Each number is 500 + 40 x the weight over its row's rms, rounded and kept within 0 to 999. Layers, rows and columns count from 0. Numbers have three digits each. The size before them is the row's rms in percent of the matrix's.

# layer 3 attention query, 192x192, rms 0.118, rows 184-191, columns 0-191
091:505511562479562549501492484453529490572465511453458535512516526542547528469467470497629451578508486465501556530435482550505467493509493485493578543458477532443506443488497467611538454439469502519523450551581548492466471491408522521470497503439475552469514517507549430512450474495525503477505490442440441489489553513541430594538468547474593508490448502502508515529501484565533573450479534492551582504544469509570506479498491484497487488534488520443496531507532488559504512512512484528390508526443498508485547540564552546527448510498487491499451516521455534508506567500571438475
098:564510471488473438530565494499496495506533561512558525456549566527502504435473514447473540479510499556504443498521527499505475495507526527457503540537528489567548478519489531562464535532538544397460572495478536556493510452485502590521519468560506492497508496512607508514561478569505513585532557469526512545462524495479457469533553486521437495439500485533507557433451491512444478503480504534434432456493510502484489510477481512453519460547476423529487493484516535485439553528527525426443552514491520517470412481548482500505531437455471509369525544495511499453552570467362494487
090:487488504486529511516501524535531575490496448479497463491568521477463454544490466487476464515546602453546506464510555461477602534554478542482469512503519460431488457508585453488563537501416530460464480460560465542500554442529515436533487528510507468476493541485482423428475475446524490447499533536485570485515456500558487540464530467476545435461471483491509477475549575506477495592541469543520566515524553476413487510533479518532499547436527545491486495518573487540433504530488543533544442496499455473518511499485483560510509515524516504484531393477505450544540514663536489505
097:485524479520542557542501541487517545497472452533520511496491472514503451559522487584483506507514596515557498509461551557510622498462507495516478453407531509460512499520541463493553482499529508488493542399545489447524433478548509458473515568486533474490507515507550490441499511510516505440444469526484594549534517519524587558460443442486515500431512522496474450436495533520532436531487506448511553521394478495461498451566558493486481504497547471544489504506516508505499519461529399560501427469527456482515509468402478505521461539510541495493498504466495571532530625580435509502
097:468514553550413532540486523471592439500463517478515551466475504519544483506482488528562478478440526522534507474522500543507492534483491483496483485517530466558500481454510466521507455534503482430504482476457609552525465456544500448460482501504533454510465452532525450449449401427489430462461456520524614442535510463487482566462517517467562501473501580521521442516520517482510569538514478437530537478444465498473495560558529463499506454455495549469473538481541485531530469478388439492568494436457514488524441489488477444581472500511582432560524496473489435511461556436542512521
088:413515489464499483486502493533547500504477535514488566582517518482467498460532577510474473431503401522455454501473528418493449525479552481513534534515495591495465528518526488426478550470456489480503531528515419560506387574487506539477511505491491476464543523448365575569463451514533496485543566514481434455540528477509499466495530481482530525513507472453524489586453519536498479519508540522420482518514641569558510476492460505534552536514483478453485502541462450489500537532574535456485517555528487564487568510498547537512510420487485501535517477534499521503498491451505553498
087:543511463487489504473560535514482587496522519512488516540503506547525488542447574405561487566449444566480521469488523510509507479524392437539515480580472500543496509528462543472520484481518523528479496458551511501536529534457534503504526479510486514497433515518522530511529578533517537569486483448488480481566435493489482509523504501523406495514507486425516530558498438523520475463489496495469442518550487483591528498420464501525545547586427431540457454463461521429482512487550561487443547502530521510425452522566524389540479499470478521484400521524500498460500402418515516497
088:541498490491458504434533454496481523473526457498535499480481544465499497451510545441516526535457435524454505496495525524540426480482433453508518498508450508589465518531465492520482447469519507481475495521461488527504527553444478565498502386509507518478531532541521519545542546566435554560527511407575420457553491510486461485465500559501433494519497442470508496560505473578504449519513465583502458467523438466567528520408425485496501522514433513484460500445458546414481504549468534456487583521528562499423472529558521462440532456502460503520446513508512482449452479404538558522
# layer 3 attention key, 192x192, rms 0.115, rows 184-191, columns 0-191
110:536457495455474479464540515531499511526544554557478493441440471546548541547533533456543474454526469522545492525492481550462512486502460477514505481430512506535462459525471572495477424405500456514513475519532515447531556562573442490483531431470460448453502501496530535478564529527415495564450530481569488468472509485422527537433471509522435511474494466527540513556522517490498506433415466573491557441518443479487503524513421516470513546561503419521528435437439473427504446522496518456496543471475539518444480577483447515508529587453431538461480526489476473443474487515458466557
105:480561520426478517438486580527485523509555511464475505526530439411579541484513507551571472546465531548559508489489528499517483532569458474468479483479501534541432541484514478545465543507405438508549474530479474505510509569484519459533489495466487437538448503520503553542437511496477489529473445474474438447627421485507452505579447551519487548467528544503471554543509541518547466482539505481556518546507514448503490491463535541468489488525508536469610534522471504486560481468497523502484463487496501490458562534561548502495525565470549494543440567416475549444471423441498536545
095:478543556521499540532575529477556432537488529532539454431495502548536493474380476524488511453494505528451502504526481535517489538526550508483508448522537543476571520465503501451456550474579440491470478460506516546495423525466457517436537523453563504470505480479500502483516477522504592460500518505498455544495514550491574511453516493507501459489504535440470528456527425508413489474509530460486547429494484533458502475473553561537592489537484431515438529501541554539544489526479432460493503414452526497565500409424463446464494453467561539413538540467486478525549546447530435526
098:448473549564425526517540496487570454493558483497542517460493484550508435490522476428520513486524579565454499471511481495483392494500510515530531467552482501399578508480533455513503484528516463450398479471469488584510497476417495525481507509556507514492546456493479479527425539439455558488548524536512454504473491497511468492500551508479496474558520563493491548407445527462496516438509460449499506487532575501489561505504539498550506452467602417525489500481514510508490567511482488433534448484515571493557550468504541462502545392504461458493558509464547439534535496473526426478
095:478384441449470510480502449507475486508592508427526464500411445471510488511520556481435545489506469491519518571564491512535520517454604512610547466417454523541477551506473501550474498462570471519478419560521495413507474588519498497512475442584496565478502542489471482459537523540443550539517536520526446490504455513500539476555449501418481508493516461468464549440501524551570499481476454495499493453498581468555510472450514467447496494536590478481492539431427547478528549499469489483525518513485510494533463487481455471482519529512496517522446536539506529473511501481422501500
084:567514499593504518544473514522528484519433491458475458483465429535511540503528525515512494430506478362492499530483506530549566472467474467517553542534557416539489456526434465491551480492452496530544511497510488513496552512519513499530494427510427464536500500524563538481561529503456530585484549527523442465513553436569534516421550519550459477540464572494526460486517429477493515549549441485497548507437472469468498502546517515525489551393494504516466533521541545536537533477489471524509522546552422521526462452529446426424485519448603491469493496526498478481487548440533501556
084:464511453501516486476458493548479493425507509570467570564520570467527471438550508529471502539517480430503475419476511468481521503540507500487430550516524518518428445534531414507559577538404530475581508521531474459512561511477533520522462538559403498520437544574478503505470521442487478478518462496533515545486495433549487542537495526567538529497537480550462534537473468547461530553466512544515463538468509530452550536473486473488443487511527549467510518533539401566500452482512536547490520513462493513532583500538580596526521502548414484531536459562482531433474509494462487465
101:501537501429565480492506546530485580446459502545413492551526500419516545443562573510497500575516447499460534542471509532466517480522453460492468485515501539520424501472484482493559478491440567484607516545526525484507545539552543472481485504481419459523476489548568521559509472514499509576427401459464484546505489498498450532484500485468476545453539443522504493577521509455537529536460545509597503548476465432493510463487467537498495538557439522481490487506488441463493501468536541518434566529498507521442544528551570565504519583527442491496450487541459567444451464481487512474
# layer 3 attention value, 192x192, rms 0.102, rows 96-104, columns 0-191
098:491503477418605460482534495463543505501418569491529481453507563536534516445475498458452499498495530438456431556532412570554527468463396575503534538470540524478503503454493411556550471540506585502526515536498504496494500472521512534537460523514564470473483463476506479417507512458489525505478513492538524510447486506525654506464512515487530454475558478538550535480523495517512524457482519518536533494469527538495542556487456542539467475526480512504433473527514437421470501484529500536489501474453453458533534481481580519501540506509540483508572482460474425511491614418451478503
112:480538529499441507557487495527599469585454482489541513470455523513475486525534545527546530552520544491494503475541493520473439498452400493493540502435498515538441512547458496556516521523520486394468455527510464543491540460497465616496561465491498493490435591449505496501443522509499436513404527478520506506449470432488470546558496510432473489431558552542570493443448419489448514424517501591561496516522495496468434530558420485521460466489473499502394485451518512491515469509551514553528504438470505507431494466456515504531496509542456544486498554525507489504510516496471541523
082:467500541526470443531583489475566473445546502553511504492484505556480434524436525607565452466464595514553477504576544492504479497430540442546565509514511446553477461492431504414522493470530486458554491526446523549433508484461543525492510493528462498503536513482533542485489430496503522504501515462566500465505466505514422458515467453552423515409430536486457519527484449513489464555494446490449449496479508535524468545597520443465480499540513409501524480446484541521459456468512500487427508503536527506553558487486455497522447474539476457534485497476546522530551493463481614471
109:483585483434537483525580459483562520522491535447530451419427616519530467447488541396521518525514446502457521511550463500519525464516514507474555499483520525494566518544410484544502475508527494474402478464448523500563512480500457549478503517512461494499463466455457429456432553534496500462447527492477497531500502553530568492435487492514470548456547516527494555458403476449509555486482457554516525495518377538569480514496476520457498442533525432516504481479525494464489518500549458487489526491541502466456462495450504537617542523481507538461529487569535456502517527518435539501
100:459556541487555485496400506555480452511491558457445482508481483560522466454458450460490458552486524559490483555499430521467530481423499493532509524507493520520497482457527495457504537545451499460534508617460534556505545540481449475547515467498530436478512437486478467541483517498532583547427459533505520477501480601470448495504579506618494451476496516512522537482507577560535503485534558488503517503598457545455479538520546519460548569462438530501441460550512472541459502501467500574518516513453553514562541519522551490485485488548516508566434458521468493523490570500529582477
083:505491477517486440476557525481522490460518523515521522551452497507523523494474519528520509450422579541498458573477552439511513447513508545609486507522477506507486491484506485429493490524506525559450519459509489486565534521459542392460525541497481492474500460464507597584489536471462536534537430516535572499487553505547449485522525491561541436436455495507481558470523459516532490565456509464441464491407496553475596427509466510533498476549520540494545463435510490520474517521483562500375491476527501514620592485493496574535460480492501488453480496490569493520503467483521447479
087:465541442538508493523556444449542432501516472520554517488525602539499526480511517497542554503481547466481453498479554564524457542472581511554555467502521486459546554474538542533534449524559517585481459444547538517496466443522534470453568505508488503475547462468553494494443533502505517499549481510469510541464527488518513457556469458404512517462456497485443436412476513470498552511466506491527529492555495544462561494486489521534528422487515414548564503481481505509564491488533531421412523503551519512500427503457367490548452524527439469511520558445515540549512445498442486533
081:502497517409548491474517472543509521544434529444431503450446535486539504507504503400464490516540433471470481582447420544515466532487448515442502512549496489496508543516477487628478468492443546550493537528504451460498488570509481491538475493516482438528507556515469473511461540452498480536451465466485511519504521563486567556438509544538474507519551539485570484507456552489512550473559503568503540488594419435523459575438481487529436523483497548494482502532507455433476520497525452521545487539430506473407506530525529535442583528538556560493486525520472455472501571491517514457
086:482524463539467570500494494510479547566507471465518480462493532514497487447523493551501478465525487546428504452443461498468449496561507506414510461499475472486536492491493465513469516520469544407393515478500438546490446478477431590553494515520558486544418451422511411449459541506503432507486474483551480504478460519505514474568435478504523518510568482469565481437463533531533587413538558482533519527576496479562452482443442551523479556461488549524455545551462510504579487513519473493519495520481528465413444484467464419541516531512500560510483543532456432511468511497485546517
# layer 3 attention output (transposed), 192x192, rms 0.104, rows 96-104, columns 0-191
098:500556513543492525484462512564513473485561501411479517505479535455469525468487486579550533538560527474489470556501484536467517481522499494529494423528480533466531492461515523444487509538485502579461536503503456536497512477504534529577514515478496479534532507481501531517579477498436511425551515592482448447499529509524468521535555468539450573478439435563528466462527483478413499461556435502441474520455477523482385487520472573547574440504552487465567593420572522527537531512556484533504495479502513513544444540490519467452518473450430530457476480491512524483457533411497518407
103:533455455454514538458501494437498524522524473486566480543539542483547490497539527417552444512427486510483487501517528494499538557546443544467544436528555520452475546483581545504458525511543497504414563566492483522507513503494500452501547507528484477531462512553460517465453464478520553526524484457495375425481490544487521526499523576526477440543500480487458460542574507452496465539566535518455523596473546540498512552464496501522563501488428415515515388496501581529470478473559430536466530480478534452543486526453483494420483417459557508496503510503496536474504471430514548534
083:545463513523578461455489559495487553474519470529509474560561527467501461518502559437567466497470473499502529419569513512506521557563462529456425486526514499470477571449525553513544486486484510511495528546497520445521560542510453514523511484504471529514470465544523458503509555491506483576505518424454509490561444542472521511472547504502520510606549456479499513493544470536509505527543544495510498572470428485539497550410477499549521561461374439493467371526454557486442483488513448458549529481483521501525483497500524391430462416488485511499482509497463563512452427498486499533
112:500513517487545483467529538482514494462547448434502550484488488515488525469467511542468507513494525534401547383511475539506527520472465490479542451594503568407450517497577511527511472526473479553506477538517518540482548523578453462501562539602403493510508521565467532454526526561488514504513479530456453501538553466471526557517509496563525422549459423532475467511552500514390504489535520491450497548457530544523418561530500567499558471466469482466525514505550527572529459420487482534501484534493511521573461425454520529444478517456521522469481460500541529476485520453525567486
101:485485458557457498515486530429510486576561474452450523508512514440503424434525581541625552517562539545532466454455448518529434505492493489513505561543540457505528495549457513472505456497542496454478432477563526490485441477497470560472482448571507548493580555475534518560467402466446510471509534515534518556464519500484495522485502432470430560489435572509460426492467479550451494496511454487525535475559502515463466467525514456536514501530445503473493483501544444520545529435547470524536480459445473433454443548496504424430528536499495499485522470480534445510447473498469553461
082:598537520543533482555528507559493525447507470478492490486586520506420513556371464506526494473521503506540525390569517477533525520560426580418495453524485453473515433474499513492597505508482503515522504545491489506517570495427430494519500486447516530546431438516594455482524463515478438534492521487442506481497452548437495503471520438499519488589534445494533558458496477508466542521483566485533507485480453454516468491425463463471514490423461487487517498491555484495460535494478498471540454537472520499468489476506542464530472411429503526527535506418468511510511479570511485445
084:542519522455528481466535508500473552451469468549531462557529492505536526508408462500512456570468502473490506477535510518478559494558508584456473519547498540478519531428562466541499560457468501508475543516521518463486549498457483457501509592465551515508444462539520436517541500474590486525454469405426542449584523542473472549500545541540551401542525392483548541490552538522513529510528522509451465502474537468570507556450484572518540496490516526448440476555473514489467489543451466491538529481493551516538524486510531469475406444423526534513451485500481534399499467482479487550
077:425512508524446543505484485459531451565542546415478529491424489515478530467510534549447524483545491528468457503459455489533473477456492435556532443490492540474530440533498495441469526484501501487504436499483485562465415475571519504502516469519485472471591520446493557492494485509451530417519456584544479520436520449468481518511469448518433508431448555537497494464457531482494507511513439459491563561499566495481422460550532515500463512568553513540528619475538445566588520474543517558486463443466473488494483494474493554530569554523477481432502537521523466505562579489533523472
086:438492452428472485494458492404462432491484536518497576458484537512564544455511503480498553531538487507493499548449527541450502474406487485497575555494489545533491504562506494508461546460558528471471454444518505512550457533510530542468581530546520426512518524501454538497491476499605549421477473478498502464520567471484473557516457546499485470399531541514440487569547536420458493480516443520483508430475573526470507532561523513484487436566598520497483531499507469511566472453520495528438546492513504493502494487458450525425548583495532496489472464541554498474479480462496559574